Weights of a small transformer language model.
Size: 16 layers, width 320, 5 heads of 64, MLP 1280 squared ReLU, 51.7M parameters.
Architecture: no biases in attention or MLP, embeddings untied during training, capped logits.
Each number is 50 + 15 x the weight over its row's rms, rounded and kept within 0 to 99. Layers, rows and columns count from 0. The size before them is the row's rms in percent of the matrix's.

# up: layer 11 MLP up, 1280x320, rms 0.132, rows 1085-1127, columns 80-159
# down: layer 11 MLP down (transposed), 1280x320, rms 0.0315, rows 1085-1126, columns 80-159
up1085 098:49 47 71 45 60 36 42 54 56 32 33 52 64 52 33 62 48 78 37 51 68 68 70 49 38 43 25 36 51 26 57 30 49 54 62 53 55 91 41 63 37 35 57 15 41 57 68 54 50 48 42 43 34 65 61 31 63 25 66 50 79 39 70 65 35 47 45 31 32 49 59 29 52 57 54 42 60 80 41 58
down1085 104:39 45 67 53 66 56 55 33 39 77 50 41 45 66 31 44 69 60 42 63 75 39 61 36 39 37 65 60 62 27 68 47 59 49 61 62 56 99 60 46 65 61 65 48 68 62 40 59 49 24 55 53 45 56 67 20 41 42 48 25 46 39 45 38 39 75 46 42 50 42 63 29 79 65 37 49 74 60 29 26
up1086 100:69 63 43 57 70 64 48 50 38 20 48 34 49 50 38 43 30 66 40 61 31 44 61 44 19 77 78 50 50 55 43 39 44 43 41 48 59 48 58 36 55 32 58 48 55 38 69 36 54 70 36 44 78 28 31 53 67 46 50 46 49 68 31 43 19 59 47 32 37 34 69 69 70 61 44 71 38 28 67 43
down1086 095:52 58 35 43 58 62 55 44 44 55 54 18 69 39 56 29 49 48 63 56 78 63 51 34 34 60 49 54 85 58 60 90 71 65 50 31 38 49 51 39 66 28 34 57 46 44 61 29 72 47 49 36 54 60 48 63 53 66 56 67 45 50 44 18 46 52 22 69 43 49 38 48 50 37 66 73 53 48 42 54
up1087 086:47 49 62 29 42 66 60 35 48 58 54 54 73 55 35 57 51 53 83 73 38 55 45 59 50 48 47 32 36 76 38 56 44 26 53 48 38 58 23 41 36 41 83 38 76 51 38 23 64 24 42 54 47 52 30 37 69 61 35 43 51 42 19 71 42 53 63 62 47 67 38 36 66 75 62 54 52 47 65 56
down1087 092:48 21 44 58 74 55 67 66 66 37 74 58 35 46 41 50 70 70 59 57 53 57 64 46 81 85 42 18 44 62 67 61 67 76 60 55 55 34 65 56 53 61 61 47 72 54 24 41 58 46 33 55 40 56 56 29 60 21 56 27 61 43 43 10 42 67 27 54 52 74 30 28 47 43 42 79 56 45 56 26
up1088 108:68 78 58 65 35 45 68 07 35 34 53 64 26 54 54 33 62 32 42 46 46 68 40 40 21 83 53 24 68 56 60 69 45 59 43 48 76 38 73 51 40 41 38 36 64 68 36 23 25 33 35 82 44 63 60 39 22 65 72 61 54 59 34 48 41 42 46 38 48 47 71 67 41 47 25 50 60 43 31 45
down1088 105:66 81 45 55 61 89 40 43 49 70 60 48 58 64 51 61 62 41 38 36 50 46 20 76 64 73 38 55 61 49 47 35 52 32 58 40 68 28 71 16 56 42 00 23 50 31 32 53 41 49 26 31 71 50 51 35 45 47 45 42 44 44 27 70 44 48 48 47 50 30 56 63 59 67 45 62 47 39 51 15
up1089 099:27 34 48 78 54 63 20 50 63 70 48 46 11 44 54 34 56 27 30 84 37 59 47 33 79 26 22 60 62 54 52 57 45 56 55 65 79 63 66 51 27 52 47 53 71 40 56 56 67 53 44 47 46 24 50 35 46 62 92 68 31 69 58 56 55 29 66 32 57 61 37 18 48 56 12 52 51 47 51 40
down1089 100:49 67 65 70 63 50 65 44 68 47 18 54 21 81 38 52 65 28 47 57 33 50 52 38 44 52 47 36 40 16 71 66 45 44 50 61 31 57 62 50 38 50 50 48 49 45 18 40 54 55 51 48 51 43 46 68 25 65 77 68 29 48 63 52 59 52 31 24 64 77 50 66 32 50 58 67 45 22 42 55
up1090 098:25 31 81 15 31 58 48 57 64 90 55 54 72 50 43 51 48 52 46 34 39 42 48 35 42 45 49 64 48 60 20 40 52 32 22 44 49 25 75 19 38 57 78 49 08 28 69 66 64 62 55 47 57 41 41 35 57 32 77 50 44 56 53 30 43 86 36 41 44 55 68 48 28 53 51 46 59 56 51 50
down1090 096:00 62 47 50 42 53 64 33 23 47 47 25 64 57 67 41 71 47 62 63 66 43 52 46 66 28 58 62 48 30 34 58 26 38 62 71 56 49 56 46 38 33 63 25 82 53 67 45 47 34 48 69 68 61 62 59 62 57 43 48 68 54 52 53 69 47 44 27 39 45 54 20 64 50 52 56 37 48 64 46
up1091 103:56 28 62 17 54 29 54 51 59 44 41 42 56 41 37 41 48 46 72 66 16 47 42 52 64 47 66 80 56 50 44 58 51 67 39 35 50 24 24 48 23 58 47 43 43 38 48 47 52 30 69 34 57 37 57 43 39 56 47 63 53 59 45 38 55 51 55 45 52 53 59 72 82 53 55 34 34 55 46 38
down1091 107:31 72 52 45 61 62 42 52 44 75 50 45 60 55 40 55 60 67 28 43 23 46 59 50 54 46 57 81 50 68 62 20 51 55 55 53 49 65 48 53 50 59 54 38 54 45 41 55 47 78 66 28 62 38 63 51 55 96 37 57 33 53 29 34 48 23 50 44 69 82 46 42 86 55 30 52 40 51 61 24
up1092 082:60 52 35 57 28 37 46 54 44 22 62 23 74 49 45 45 48 46 46 66 52 63 76 54 64 64 41 45 50 23 64 53 58 72 72 60 97 41 27 71 47 67 63 59 54 28 40 72 49 49 47 42 71 74 48 49 36 62 48 39 48 32 53 68 67 47 42 78 58 34 61 50 54 53 61 34 75 50 59 62
down1092 085:40 57 76 38 54 37 59 54 48 51 56 55 38 80 82 49 51 64 28 45 46 49 43 54 50 78 79 50 34 49 13 54 58 57 56 67 43 43 48 47 41 33 44 42 49 46 48 51 68 72 41 70 38 29 90 71 59 12 45 27 29 71 21 60 49 78 63 44 48 40 49 24 49 55 40 29 80 63 52 49
up1093 107:69 37 69 22 43 32 53 72 50 40 79 64 51 35 51 56 74 66 40 38 54 52 66 19 32 48 38 65 47 68 45 35 39 33 57 26 46 51 75 74 66 45 69 59 54 48 63 69 33 57 46 38 54 58 31 31 30 73 45 55 50 81 31 59 82 44 51 58 45 48 27 36 53 54 70 54 42 59 52 65
down1093 101:27 44 36 60 59 47 71 56 71 24 48 42 46 55 35 46 58 24 38 37 66 53 57 33 59 17 54 45 46 65 48 48 51 16 55 31 51 61 54 47 67 37 47 76 54 66 78 64 56 13 33 26 65 53 31 52 48 45 62 58 53 58 58 80 34 33 45 26 64 32 41 49 55 44 65 27 51 55 50 49
up1094 092:48 35 53 82 25 63 43 44 18 68 72 79 32 52 54 41 46 58 70 79 34 56 41 40 71 59 38 44 76 48 54 70 52 68 87 57 42 42 28 35 64 50 81 34 62 35 32 44 54 68 36 42 60 63 65 62 89 44 65 63 35 41 44 36 40 44 54 62 56 24 43 44 59 40 34 57 47 54 52 48
down1094 091:58 37 55 43 65 54 42 52 54 76 62 45 65 43 42 66 24 39 66 31 54 36 24 21 66 58 33 53 48 53 20 44 45 59 51 54 41 30 99 54 71 25 54 57 31 47 58 38 34 50 56 51 31 44 50 44 50 41 50 49 35 50 57 65 56 87 66 60 35 53 41 35 39 35 39 39 84 37 57 46
up1095 087:49 40 45 48 16 25 36 49 62 44 82 55 12 82 51 85 58 16 51 34 38 74 63 24 22 38 71 35 53 41 51 51 51 74 22 63 73 52 50 23 35 57 67 39 77 55 56 56 48 45 42 41 54 28 59 41 43 30 63 53 55 77 31 53 53 78 04 68 23 64 53 43 74 67 50 86 58 31 54 50
down1095 085:42 55 59 40 44 59 70 56 49 68 47 51 47 70 54 39 52 53 37 44 46 44 68 70 50 21 49 15 50 39 82 35 39 54 55 60 40 45 40 39 28 54 51 48 59 56 63 43 51 12 51 36 76 43 64 48 68 35 80 39 60 54 56 47 15 71 61 46 39 52 36 35 28 61 35 35 89 44 53 63
up1096 099:51 36 60 32 26 34 52 42 54 37 56 23 47 73 42 73 61 62 70 27 69 62 71 43 22 34 45 41 76 32 51 44 29 62 70 38 64 42 68 49 37 53 43 49 64 52 87 44 39 44 39 60 57 17 44 59 66 56 45 39 56 42 35 44 31 42 59 36 37 56 52 42 52 18 60 39 46 31 24 31
down1096 104:17 69 39 58 41 63 58 41 57 67 64 62 63 31 47 69 43 62 20 46 44 49 45 37 09 53 51 69 30 29 70 47 40 85 54 64 64 71 70 31 70 67 46 40 44 28 28 33 53 44 42 49 38 58 70 43 47 38 17 51 49 46 73 61 28 41 62 19 72 47 59 12 42 58 48 58 43 59 57 36
up1097 097:57 18 43 50 39 40 02 13 34 70 48 72 44 57 61 36 35 46 31 70 48 38 43 44 32 29 35 48 43 63 30 71 81 38 50 64 45 46 75 63 83 39 59 57 40 57 32 40 17 49 38 53 46 51 51 45 46 46 32 59 42 45 44 60 52 41 64 53 64 92 50 63 51 51 42 44 69 56 60 11
down1097 099:67 48 50 47 63 72 25 35 32 59 56 37 64 48 48 66 22 47 68 70 51 36 52 53 35 29 44 34 51 54 53 56 39 69 38 82 51 53 66 39 65 47 46 51 45 09 58 41 40 59 20 71 40 75 55 52 70 23 52 58 52 51 19 37 47 55 62 44 98 54 48 50 42 53 63 47 49 54 44 35
up1098 098:58 43 67 46 39 28 10 66 30 51 62 35 47 48 55 53 35 37 34 46 69 45 70 45 70 35 43 46 28 26 56 62 76 56 45 58 79 39 35 71 34 41 64 48 36 39 57 65 59 54 42 67 45 31 56 64 61 66 42 62 59 36 43 44 37 57 76 49 63 48 69 39 12 55 25 47 56 57 51 63
down1098 100:59 44 55 67 52 73 10 25 32 50 50 72 46 44 49 35 48 57 30 65 44 60 72 67 52 70 58 56 62 26 44 25 62 56 53 52 59 57 41 48 57 53 51 74 46 57 63 82 29 55 19 58 48 51 66 46 66 50 46 62 44 32 33 42 32 32 55 33 57 46 43 41 47 76 41 64 63 51 42 46
up1099 095:41 68 33 80 39 39 34 87 11 49 35 54 39 66 54 59 26 55 54 73 72 53 67 56 39 43 61 75 44 57 45 58 35 29 40 91 83 58 41 46 32 48 43 59 74 66 55 35 59 77 56 73 69 44 58 26 55 55 33 49 35 37 65 85 28 48 47 51 87 23 40 52 49 69 37 46 26 52 60 56
down1099 094:48 42 62 55 57 67 69 69 62 47 48 62 73 61 42 50 50 63 68 71 35 63 39 31 73 51 77 54 42 64 33 42 24 63 41 60 54 62 43 64 69 40 49 58 64 45 25 46 33 51 71 58 40 58 52 53 51 26 70 50 67 40 57 45 26 53 76 59 70 67 47 14 23 53 59 47 25 49 81 54
up1100 107:56 60 65 67 41 78 85 58 50 59 54 31 42 48 40 36 44 33 35 64 64 41 32 63 48 66 62 66 38 53 48 79 66 52 38 70 75 52 55 62 37 14 60 43 41 62 46 36 84 24 29 28 52 52 69 62 54 76 47 40 47 38 66 47 62 33 57 68 50 50 49 75 58 42 48 62 49 59 37 50
down1100 106:54 72 58 34 31 51 62 49 36 45 58 38 49 43 44 70 42 44 43 51 40 53 39 40 56 55 41 51 42 69 46 33 63 76 35 68 35 60 66 64 54 56 47 47 34 43 51 51 73 23 57 63 62 48 86 44 43 49 64 43 57 26 73 53 15 27 44 65 44 39 32 46 43 49 54 31 61 72 56 93
up1101 094:49 41 62 44 32 29 43 44 33 71 45 37 60 32 66 33 62 61 24 45 70 44 56 46 61 23 50 40 64 48 65 47 36 64 53 68 55 43 38 27 37 44 43 50 59 47 55 37 28 49 86 49 29 45 76 44 60 49 55 69 37 49 67 65 52 61 48 28 36 22 77 59 35 45 62 62 43 42 22 47
down1101 089:42 50 80 78 46 40 37 37 57 49 61 36 29 37 63 40 60 66 40 31 43 31 65 40 46 61 63 47 61 46 41 42 46 23 54 32 50 50 30 43 45 60 58 33 60 50 71 21 58 56 73 54 67 42 42 35 66 25 60 52 33 62 73 47 43 62 84 50 70 57 45 51 44 65 44 38 46 26 34 63
up1102 104:21 67 58 40 57 44 52 65 61 76 63 24 45 45 59 37 38 58 60 47 71 37 62 37 67 77 49 37 31 31 39 38 45 46 41 53 58 45 57 60 30 53 41 53 57 63 71 56 62 33 54 45 47 29 46 66 43 45 39 71 13 49 37 77 53 41 63 83 49 27 21 47 63 56 45 61 12 74 56 57
down1102 104:53 56 55 60 32 61 58 72 47 52 53 21 60 60 55 55 40 42 48 56 56 26 49 66 52 81 58 65 44 41 35 54 74 28 36 35 41 74 37 80 58 62 45 14 78 60 46 47 72 60 57 51 50 44 49 38 45 54 54 56 60 66 55 75 26 58 83 48 06 30 59 33 58 50 38 58 30 65 66 60
up1103 089:47 36 56 77 86 16 35 49 37 78 25 41 56 54 60 54 23 46 43 72 29 77 49 52 49 52 44 45 47 47 73 54 17 38 71 65 21 81 30 47 31 45 66 77 41 58 73 54 53 73 49 37 49 44 16 46 44 33 77 53 60 68 36 19 29 46 62 57 68 64 47 53 43 67 52 53 48 73 83 39
down1103 092:60 68 44 52 64 37 44 34 70 59 31 40 45 41 82 55 41 48 60 73 41 55 55 56 51 48 33 41 16 53 51 49 41 53 74 74 50 60 20 51 44 43 33 55 71 46 67 52 41 57 38 53 63 49 81 60 57 61 77 28 42 25 71 50 52 58 62 65 51 51 74 34 61 73 65 65 38 70 21 56
up1104 106:60 43 37 32 89 46 48 43 54 32 57 65 52 24 46 29 48 52 48 74 30 60 46 58 60 64 63 41 55 41 54 49 39 26 51 45 42 67 60 46 45 41 93 39 40 76 18 48 47 47 60 77 50 39 47 42 39 50 64 43 53 48 45 26 47 43 68 52 42 50 02 68 63 52 66 24 28 49 34 44
down1104 106:66 34 63 68 64 75 24 45 43 59 53 63 43 51 65 46 47 41 68 42 31 63 07 53 52 58 62 39 23 72 61 74 62 83 70 64 27 57 42 26 20 52 48 58 49 49 33 42 51 34 50 31 44 31 50 49 56 54 49 26 52 27 13 31 38 57 32 58 38 31 34 60 54 81 42 74 42 51 48 64
up1105 103:29 23 45 46 29 45 41 45 51 37 38 16 37 31 39 32 40 55 67 47 73 53 43 67 80 49 47 34 31 55 62 75 52 51 44 40 49 30 66 57 40 46 63 32 55 40 38 40 36 49 13 50 37 52 52 52 72 71 51 84 71 57 80 27 34 77 65 31 52 67 50 60 49 62 50 72 32 53 42 88
down1105 105:33 66 42 55 62 51 48 49 72 64 37 55 54 32 39 55 29 23 59 69 34 50 53 46 59 74 38 54 55 51 25 67 38 40 32 27 51 31 66 50 44 35 51 65 43 37 54 45 24 59 47 41 50 67 72 39 50 42 60 61 63 33 59 48 37 85 49 65 47 25 75 63 51 68 50 55 36 31 30 55
up1106 107:49 56 58 35 12 28 25 49 64 60 84 43 50 38 65 52 64 72 43 29 75 58 62 43 52 66 53 25 43 47 39 77 73 41 34 62 32 57 61 50 26 61 45 73 40 30 48 81 57 55 47 66 55 70 65 49 51 39 59 56 52 38 40 49 46 42 27 55 70 64 32 62 41 62 71 42 58 06 55 56
down1106 110:47 18 43 51 43 36 25 81 35 66 60 51 43 29 87 38 57 71 37 50 56 21 47 31 41 60 41 46 20 28 27 58 41 46 57 54 27 39 77 41 78 39 54 50 28 44 36 48 57 49 54 57 21 32 41 25 56 51 61 71 53 60 43 72 44 55 18 39 55 65 69 62 23 48 45 39 68 40 66 66
up1107 099:40 51 24 68 39 45 50 44 41 66 55 56 55 43 73 32 58 29 54 51 55 63 26 25 63 62 76 43 66 57 66 27 55 80 66 75 52 51 68 34 43 34 75 52 78 30 29 69 44 47 53 33 38 28 61 41 65 34 54 61 37 70 64 48 67 45 60 47 52 45 19 71 37 33 69 48 29 46 55 61
down1107 104:11 53 54 56 36 29 41 23 40 63 44 59 17 71 84 65 69 33 68 59 68 35 20 37 50 28 59 06 37 64 45 80 56 57 44 60 45 41 62 53 33 51 38 31 82 40 26 71 44 57 45 48 34 42 56 44 60 42 34 79 77 31 69 60 49 50 52 51 63 57 21 71 61 27 69 17 44 34 36 63
up1108 101:61 61 59 47 56 42 47 44 54 28 49 46 58 48 50 86 26 67 49 51 49 69 59 61 32 58 44 58 77 52 43 40 43 48 40 48 47 25 60 72 56 67 31 48 54 56 58 26 39 66 51 54 70 63 68 42 47 71 55 45 67 42 72 57 54 53 50 24 54 60 53 61 57 33 36 53 45 35 61 46
down1108 103:64 57 34 51 56 62 27 81 80 37 40 20 41 73 65 71 55 59 23 58 56 52 38 40 57 55 56 50 43 49 53 25 49 47 64 50 59 54 55 53 63 55 24 65 52 36 39 44 53 52 45 63 49 42 41 52 59 36 75 37 52 57 84 29 37 67 52 69 66 53 36 51 75 28 63 38 49 65 16 52
up1109 096:38 50 43 49 56 44 46 49 43 42 37 59 74 74 65 65 43 59 63 60 56 48 69 58 50 41 32 51 27 65 32 51 51 25 33 64 64 45 39 68 60 67 31 70 25 41 38 60 26 67 50 64 48 44 28 39 52 47 59 72 59 25 52 72 52 54 37 62 44 36 36 43 42 57 45 54 25 26 50 45
down1109 100:60 41 39 58 52 47 34 63 58 26 62 39 42 42 48 38 55 69 56 49 50 44 43 58 41 25 67 61 32 58 49 67 33 17 52 43 60 44 40 21 47 47 44 34 31 55 44 50 58 34 54 58 44 44 58 16 75 68 47 37 40 57 42 52 50 87 43 69 28 07 27 47 42 74 50 58 52 40 32 52
up1110 100:53 39 65 58 54 73 67 63 50 60 54 60 25 41 41 47 64 56 40 51 53 44 51 29 47 53 31 70 38 26 43 57 38 37 88 71 33 49 54 67 47 54 63 40 44 38 55 73 52 15 48 42 61 69 66 38 51 68 68 24 78 78 65 61 49 46 59 56 57 40 45 48 64 51 49 69 42 38 45 51
down1110 100:56 84 64 55 44 20 54 56 54 50 61 55 72 93 42 48 56 70 38 43 73 49 94 46 64 31 56 66 77 59 39 71 26 66 55 50 35 45 48 55 42 30 54 51 62 71 65 74 33 60 58 95 43 59 61 32 67 36 52 54 59 30 48 57 38 27 69 29 48 49 47 45 25 41 60 62 50 50 41 58
up1111 102:50 83 43 50 54 30 76 38 31 43 50 54 47 55 50 55 53 71 31 32 58 38 72 37 33 40 55 58 46 57 62 51 53 32 44 34 47 19 59 64 57 47 65 71 89 51 48 52 55 46 31 72 59 42 66 61 45 37 43 49 55 59 53 51 57 43 74 68 54 68 25 27 36 23 48 64 08 33 36 47
down1111 103:49 48 52 65 55 54 51 44 72 46 64 34 87 54 48 62 30 70 23 33 42 72 56 34 46 54 81 60 31 51 37 39 44 50 54 44 39 63 41 61 40 61 45 60 49 69 23 56 32 41 64 57 53 39 42 73 52 60 68 49 72 50 26 18 45 55 43 85 49 54 27 16 60 51 52 66 26 46 37 42
up1112 101:43 38 71 58 45 65 62 46 48 46 74 72 60 60 56 56 19 55 45 46 67 39 52 39 83 47 62 47 55 50 59 26 66 50 54 62 52 58 67 50 44 57 30 46 65 65 52 50 50 55 65 40 37 63 88 69 51 62 73 55 85 29 28 53 70 41 48 36 60 73 76 66 86 38 58 30 36 58 46 33
down1112 098:52 52 58 53 51 44 34 47 63 46 25 44 53 71 49 58 15 57 38 44 55 42 62 46 64 51 49 61 41 77 46 30 69 74 46 51 61 47 59 61 37 50 43 55 66 47 45 55 34 43 13 27 48 47 38 63 47 51 55 40 64 48 43 30 45 72 49 60 49 32 60 46 60 47 35 60 13 42 57 50
up1113 083:22 53 53 65 58 30 53 56 43 64 65 85 64 51 30 79 45 50 39 41 28 57 39 60 68 27 22 54 38 56 54 63 39 59 55 26 89 49 50 25 62 47 50 58 34 57 57 51 57 43 64 54 76 41 64 43 71 77 64 52 60 34 40 45 23 62 37 65 49 57 36 51 64 41 50 61 43 50 63 37
down1113 090:66 35 45 47 71 62 50 37 51 79 46 46 68 77 64 66 41 18 65 63 54 52 48 34 42 52 56 64 64 51 30 67 72 56 59 48 99 73 64 61 33 52 60 56 44 63 83 39 63 50 58 66 61 36 35 59 68 43 20 72 37 61 56 57 56 49 67 42 41 52 43 42 41 38 46 36 38 50 54 51
up1114 107:62 61 79 63 57 84 53 40 59 71 59 41 38 52 47 63 55 33 68 43 35 43 72 43 29 45 32 55 44 54 81 51 52 58 53 56 54 69 55 41 53 67 76 62 54 45 49 43 52 48 54 37 52 35 53 16 71 35 53 58 56 20 65 55 37 46 70 60 12 29 28 62 45 34 62 44 69 61 45 45
down1114 105:56 66 42 58 66 84 62 33 59 69 45 46 51 59 58 51 35 72 70 68 50 48 54 49 35 47 68 58 43 66 57 35 56 31 54 50 24 76 72 48 38 32 36 37 77 62 38 73 39 42 42 45 68 45 53 55 72 49 49 50 69 57 53 47 39 50 85 38 69 43 52 56 39 18 54 49 65 67 57 88
up1115 097:54 35 54 09 61 27 52 39 32 55 59 32 55 32 64 57 39 43 68 55 59 76 55 28 64 53 46 99 63 78 47 23 44 73 50 60 59 38 68 69 64 42 47 67 36 53 60 51 65 42 36 52 62 90 59 66 69 43 53 27 59 62 55 41 30 53 44 53 70 50 60 78 57 43 47 25 73 62 37 46
down1115 099:58 33 43 41 26 40 49 76 59 70 27 62 68 41 57 51 55 37 58 40 29 68 37 58 35 60 50 41 58 45 49 58 47 70 54 54 48 37 38 53 82 53 19 54 53 38 38 47 44 51 47 44 33 69 41 49 53 59 64 69 40 55 45 51 46 45 52 36 42 57 39 53 46 39 56 68 43 45 66 68
up1116 099:46 99 69 28 50 38 44 36 82 36 43 75 62 42 51 45 53 40 61 28 47 41 64 61 50 51 53 57 58 26 53 56 59 60 25 38 42 44 48 58 56 32 23 56 52 37 33 58 57 48 39 85 66 42 39 47 44 79 52 70 70 39 42 64 37 65 47 29 49 45 65 54 72 36 48 34 31 64 26 48
down1116 097:26 31 57 44 55 45 18 00 55 45 48 50 70 65 66 36 37 38 74 48 16 40 54 54 47 46 32 66 62 53 37 29 53 63 44 44 51 53 40 53 76 12 56 77 70 64 44 38 83 50 60 47 54 44 69 37 39 44 28 48 65 55 70 56 64 60 52 64 41 57 44 67 68 44 48 45 56 90 58 52
up1117 102:45 54 53 52 56 71 74 53 40 66 66 57 59 45 30 56 20 48 32 40 73 62 56 25 34 34 54 56 59 55 35 48 67 40 42 30 39 67 57 55 55 60 37 64 57 47 61 08 27 48 42 59 75 27 55 62 64 45 50 56 46 31 57 45 10 73 74 28 66 39 22 46 39 83 33 63 60 48 25 63
down1117 104:38 37 45 56 79 56 26 53 33 65 21 36 31 66 44 52 29 73 36 48 89 68 62 63 60 57 82 56 63 60 66 78 54 69 28 70 48 52 69 44 53 60 61 68 45 37 32 35 34 57 40 57 60 42 43 53 60 43 65 59 49 50 46 46 62 57 43 57 51 56 43 64 42 41 50 56 46 39 49 36
up1118 099:66 39 46 39 46 22 64 16 61 55 45 47 46 70 47 48 69 49 51 44 54 45 63 56 74 51 52 74 25 14 64 62 38 65 65 34 27 39 52 71 34 54 63 49 21 46 67 28 55 59 40 58 49 59 52 42 60 44 45 63 41 65 28 55 57 71 52 45 52 22 46 35 50 72 22 35 60 72 12 56
down1118 103:52 61 56 28 60 23 41 52 48 41 46 68 34 00 43 47 43 26 42 22 43 39 47 62 43 44 45 50 66 44 13 42 48 69 60 67 66 37 47 45 82 49 27 69 87 54 53 61 54 42 73 38 54 50 54 74 68 55 42 37 54 47 44 43 64 46 60 39 74 22 63 56 47 51 65 57 48 57 41 51
up1119 104:63 58 42 56 55 84 66 30 72 69 54 71 37 40 63 61 48 40 21 44 49 29 51 65 53 55 40 35 50 68 54 62 54 66 61 56 37 53 64 41 45 47 49 54 37 59 70 72 61 51 45 30 41 44 42 50 22 83 47 51 44 61 33 67 57 30 50 67 20 70 36 31 52 55 50 37 32 38 44 36
down1119 103:42 63 21 38 53 54 50 40 71 67 51 72 69 45 34 57 50 69 62 59 61 43 00 50 53 57 38 54 51 55 69 91 46 56 52 62 52 43 42 58 50 18 68 51 45 57 57 66 64 49 69 49 60 41 33 73 12 48 23 30 53 54 39 80 62 51 98 50 38 45 56 36 42 58 47 39 51 34 74 44
up1120 099:52 39 55 45 47 21 52 21 66 48 62 41 71 57 41 38 72 37 82 76 28 67 55 46 50 42 38 55 62 57 32 41 39 99 77 48 42 30 71 22 45 79 66 27 34 54 71 42 64 42 51 42 61 66 35 14 47 74 64 35 58 47 43 43 46 24 84 83 15 81 73 44 52 30 63 70 46 42 41 53
down1120 105:51 45 65 46 31 23 40 72 71 28 54 42 40 64 52 64 60 53 50 45 67 52 43 66 51 46 55 42 56 27 76 31 53 59 53 53 42 42 45 70 49 70 37 65 63 52 61 73 20 42 50 57 59 77 43 21 50 32 32 55 63 52 43 50 57 53 40 54 38 58 63 50 51 25 71 52 32 71 52 42
up1121 084:16 50 60 43 61 24 28 49 41 57 42 60 50 60 37 50 46 40 46 66 65 32 42 25 76 45 64 54 23 60 57 53 39 44 56 47 37 43 48 44 41 35 85 39 54 68 43 40 67 71 71 69 43 47 71 53 54 50 45 71 45 36 24 48 35 60 58 52 42 53 66 49 52 37 51 41 47 50 83 32
down1121 086:23 43 48 54 54 61 33 27 53 49 42 55 69 50 39 46 23 73 55 57 40 49 43 23 65 24 56 55 52 78 50 56 16 41 51 44 45 33 29 75 42 47 63 51 42 47 61 47 65 68 35 60 26 37 34 69 63 50 38 64 40 42 61 35 41 49 52 56 60 48 42 36 33 42 64 30 62 43 72 65
up1122 100:63 68 52 31 51 78 70 62 40 64 73 42 41 51 22 40 78 49 65 69 54 45 70 53 44 49 63 47 38 77 52 62 72 79 40 94 40 36 87 48 49 53 60 46 29 57 60 24 42 60 69 44 33 29 53 38 69 59 75 24 49 34 60 68 24 71 45 46 39 36 44 72 29 55 60 37 36 53 77 62
down1122 102:50 59 44 44 72 51 62 54 53 29 30 49 24 48 38 61 54 66 49 56 76 45 09 58 50 52 62 22 50 72 72 37 43 55 41 65 51 49 48 15 23 56 53 43 28 55 56 47 58 51 60 64 52 61 35 31 47 25 48 49 47 58 08 55 50 23 52 54 66 64 53 69 52 39 51 38 41 41 44 61
up1123 097:55 65 64 76 61 68 28 38 36 29 54 53 33 78 48 34 45 09 42 45 37 52 52 50 76 56 54 40 62 36 48 33 42 44 72 54 24 45 52 72 28 40 49 20 49 55 45 56 41 50 74 95 43 49 62 54 45 42 66 47 32 50 11 44 64 44 49 30 71 64 69 55 46 33 53 49 45 54 53 45
down1123 088:45 30 60 66 36 53 61 18 76 63 36 44 62 84 38 27 63 33 53 56 41 42 33 45 45 47 35 27 49 98 38 19 40 20 60 40 20 55 59 55 51 57 58 18 46 64 75 35 56 41 61 45 66 28 57 29 36 53 42 37 56 54 57 49 16 55 51 58 48 43 63 30 42 50 49 71 26 28 78 74
up1124 103:44 51 60 80 41 61 61 32 60 43 60 43 66 82 59 58 40 34 55 49 51 44 54 24 64 44 68 81 48 55 47 37 36 53 54 60 61 37 63 32 32 58 28 29 30 83 42 43 38 48 67 50 43 51 67 65 58 53 47 40 36 57 33 58 75 53 68 38 66 52 60 55 50 56 48 39 29 54 47 43
down1124 103:63 60 24 63 59 29 59 41 40 56 51 42 46 53 41 40 66 55 82 66 53 53 29 65 47 29 27 53 60 32 80 53 50 60 70 44 33 82 45 79 43 32 42 69 53 79 14 66 67 32 67 57 44 42 62 25 37 64 30 54 67 36 43 62 56 36 79 43 71 65 45 82 34 56 35 40 57 48 58 43
up1125 106:62 59 55 59 50 42 62 52 68 76 68 54 43 41 27 64 69 29 47 75 49 31 59 36 39 52 42 60 67 17 45 57 45 54 44 64 42 66 93 24 58 49 65 19 38 66 71 21 41 50 70 48 53 49 44 43 56 30 47 61 26 55 66 71 62 37 42 49 40 54 28 39 41 45 77 31 44 63 35 74
down1125 107:48 63 59 44 49 37 51 51 68 60 70 49 30 60 69 55 48 80 71 61 19 45 62 33 72 60 42 55 68 44 65 51 82 47 52 48 45 42 68 39 48 51 52 43 65 44 62 41 40 44 72 47 50 54 62 38 80 39 69 18 43 55 40 73 61 43 54 49 46 64 24 73 35 66 16 50 30 40 66 38
up1126 105:51 24 24 62 44 46 46 32 50 85 43 35 57 74 49 53 74 56 35 69 44 78 77 83 02 39 35 54 36 32 29 37 66 49 54 38 28 41 40 63 57 58 34 38 49 47 19 41 47 46 52 71 67 70 46 56 19 50 54 37 72 52 39 50 51 43 64 55 47 72 55 48 64 41 78 69 99 55 59 61
down1126 101:66 41 52 58 62 22 31 45 41 87 35 41 42 69 40 63 61 36 34 54 56 33 54 32 68 30 56 40 70 46 32 49 67 51 56 40 38 52 71 67 25 39 29 28 32 69 25 26 53 48 35 51 39 54 52 29 06 56 39 22 68 56 49 30 36 67 41 34 42 49 71 62 37 28 71 45 55 60 52 30
up1127 098:43 68 17 76 50 53 54 42 42 18 61 79 62 89 37 72 37 31 40 46 56 63 55 63 74 38 74 58 52 44 60 46 53 75 73 45 30 77 58 47 61 28 44 55 57 27 68 28 64 55 55 46 34 62 76 55 56 48 41 59 38 35 73 46 53 46 58 50 73 69 40 52 38 43 46 54 69 58 29 62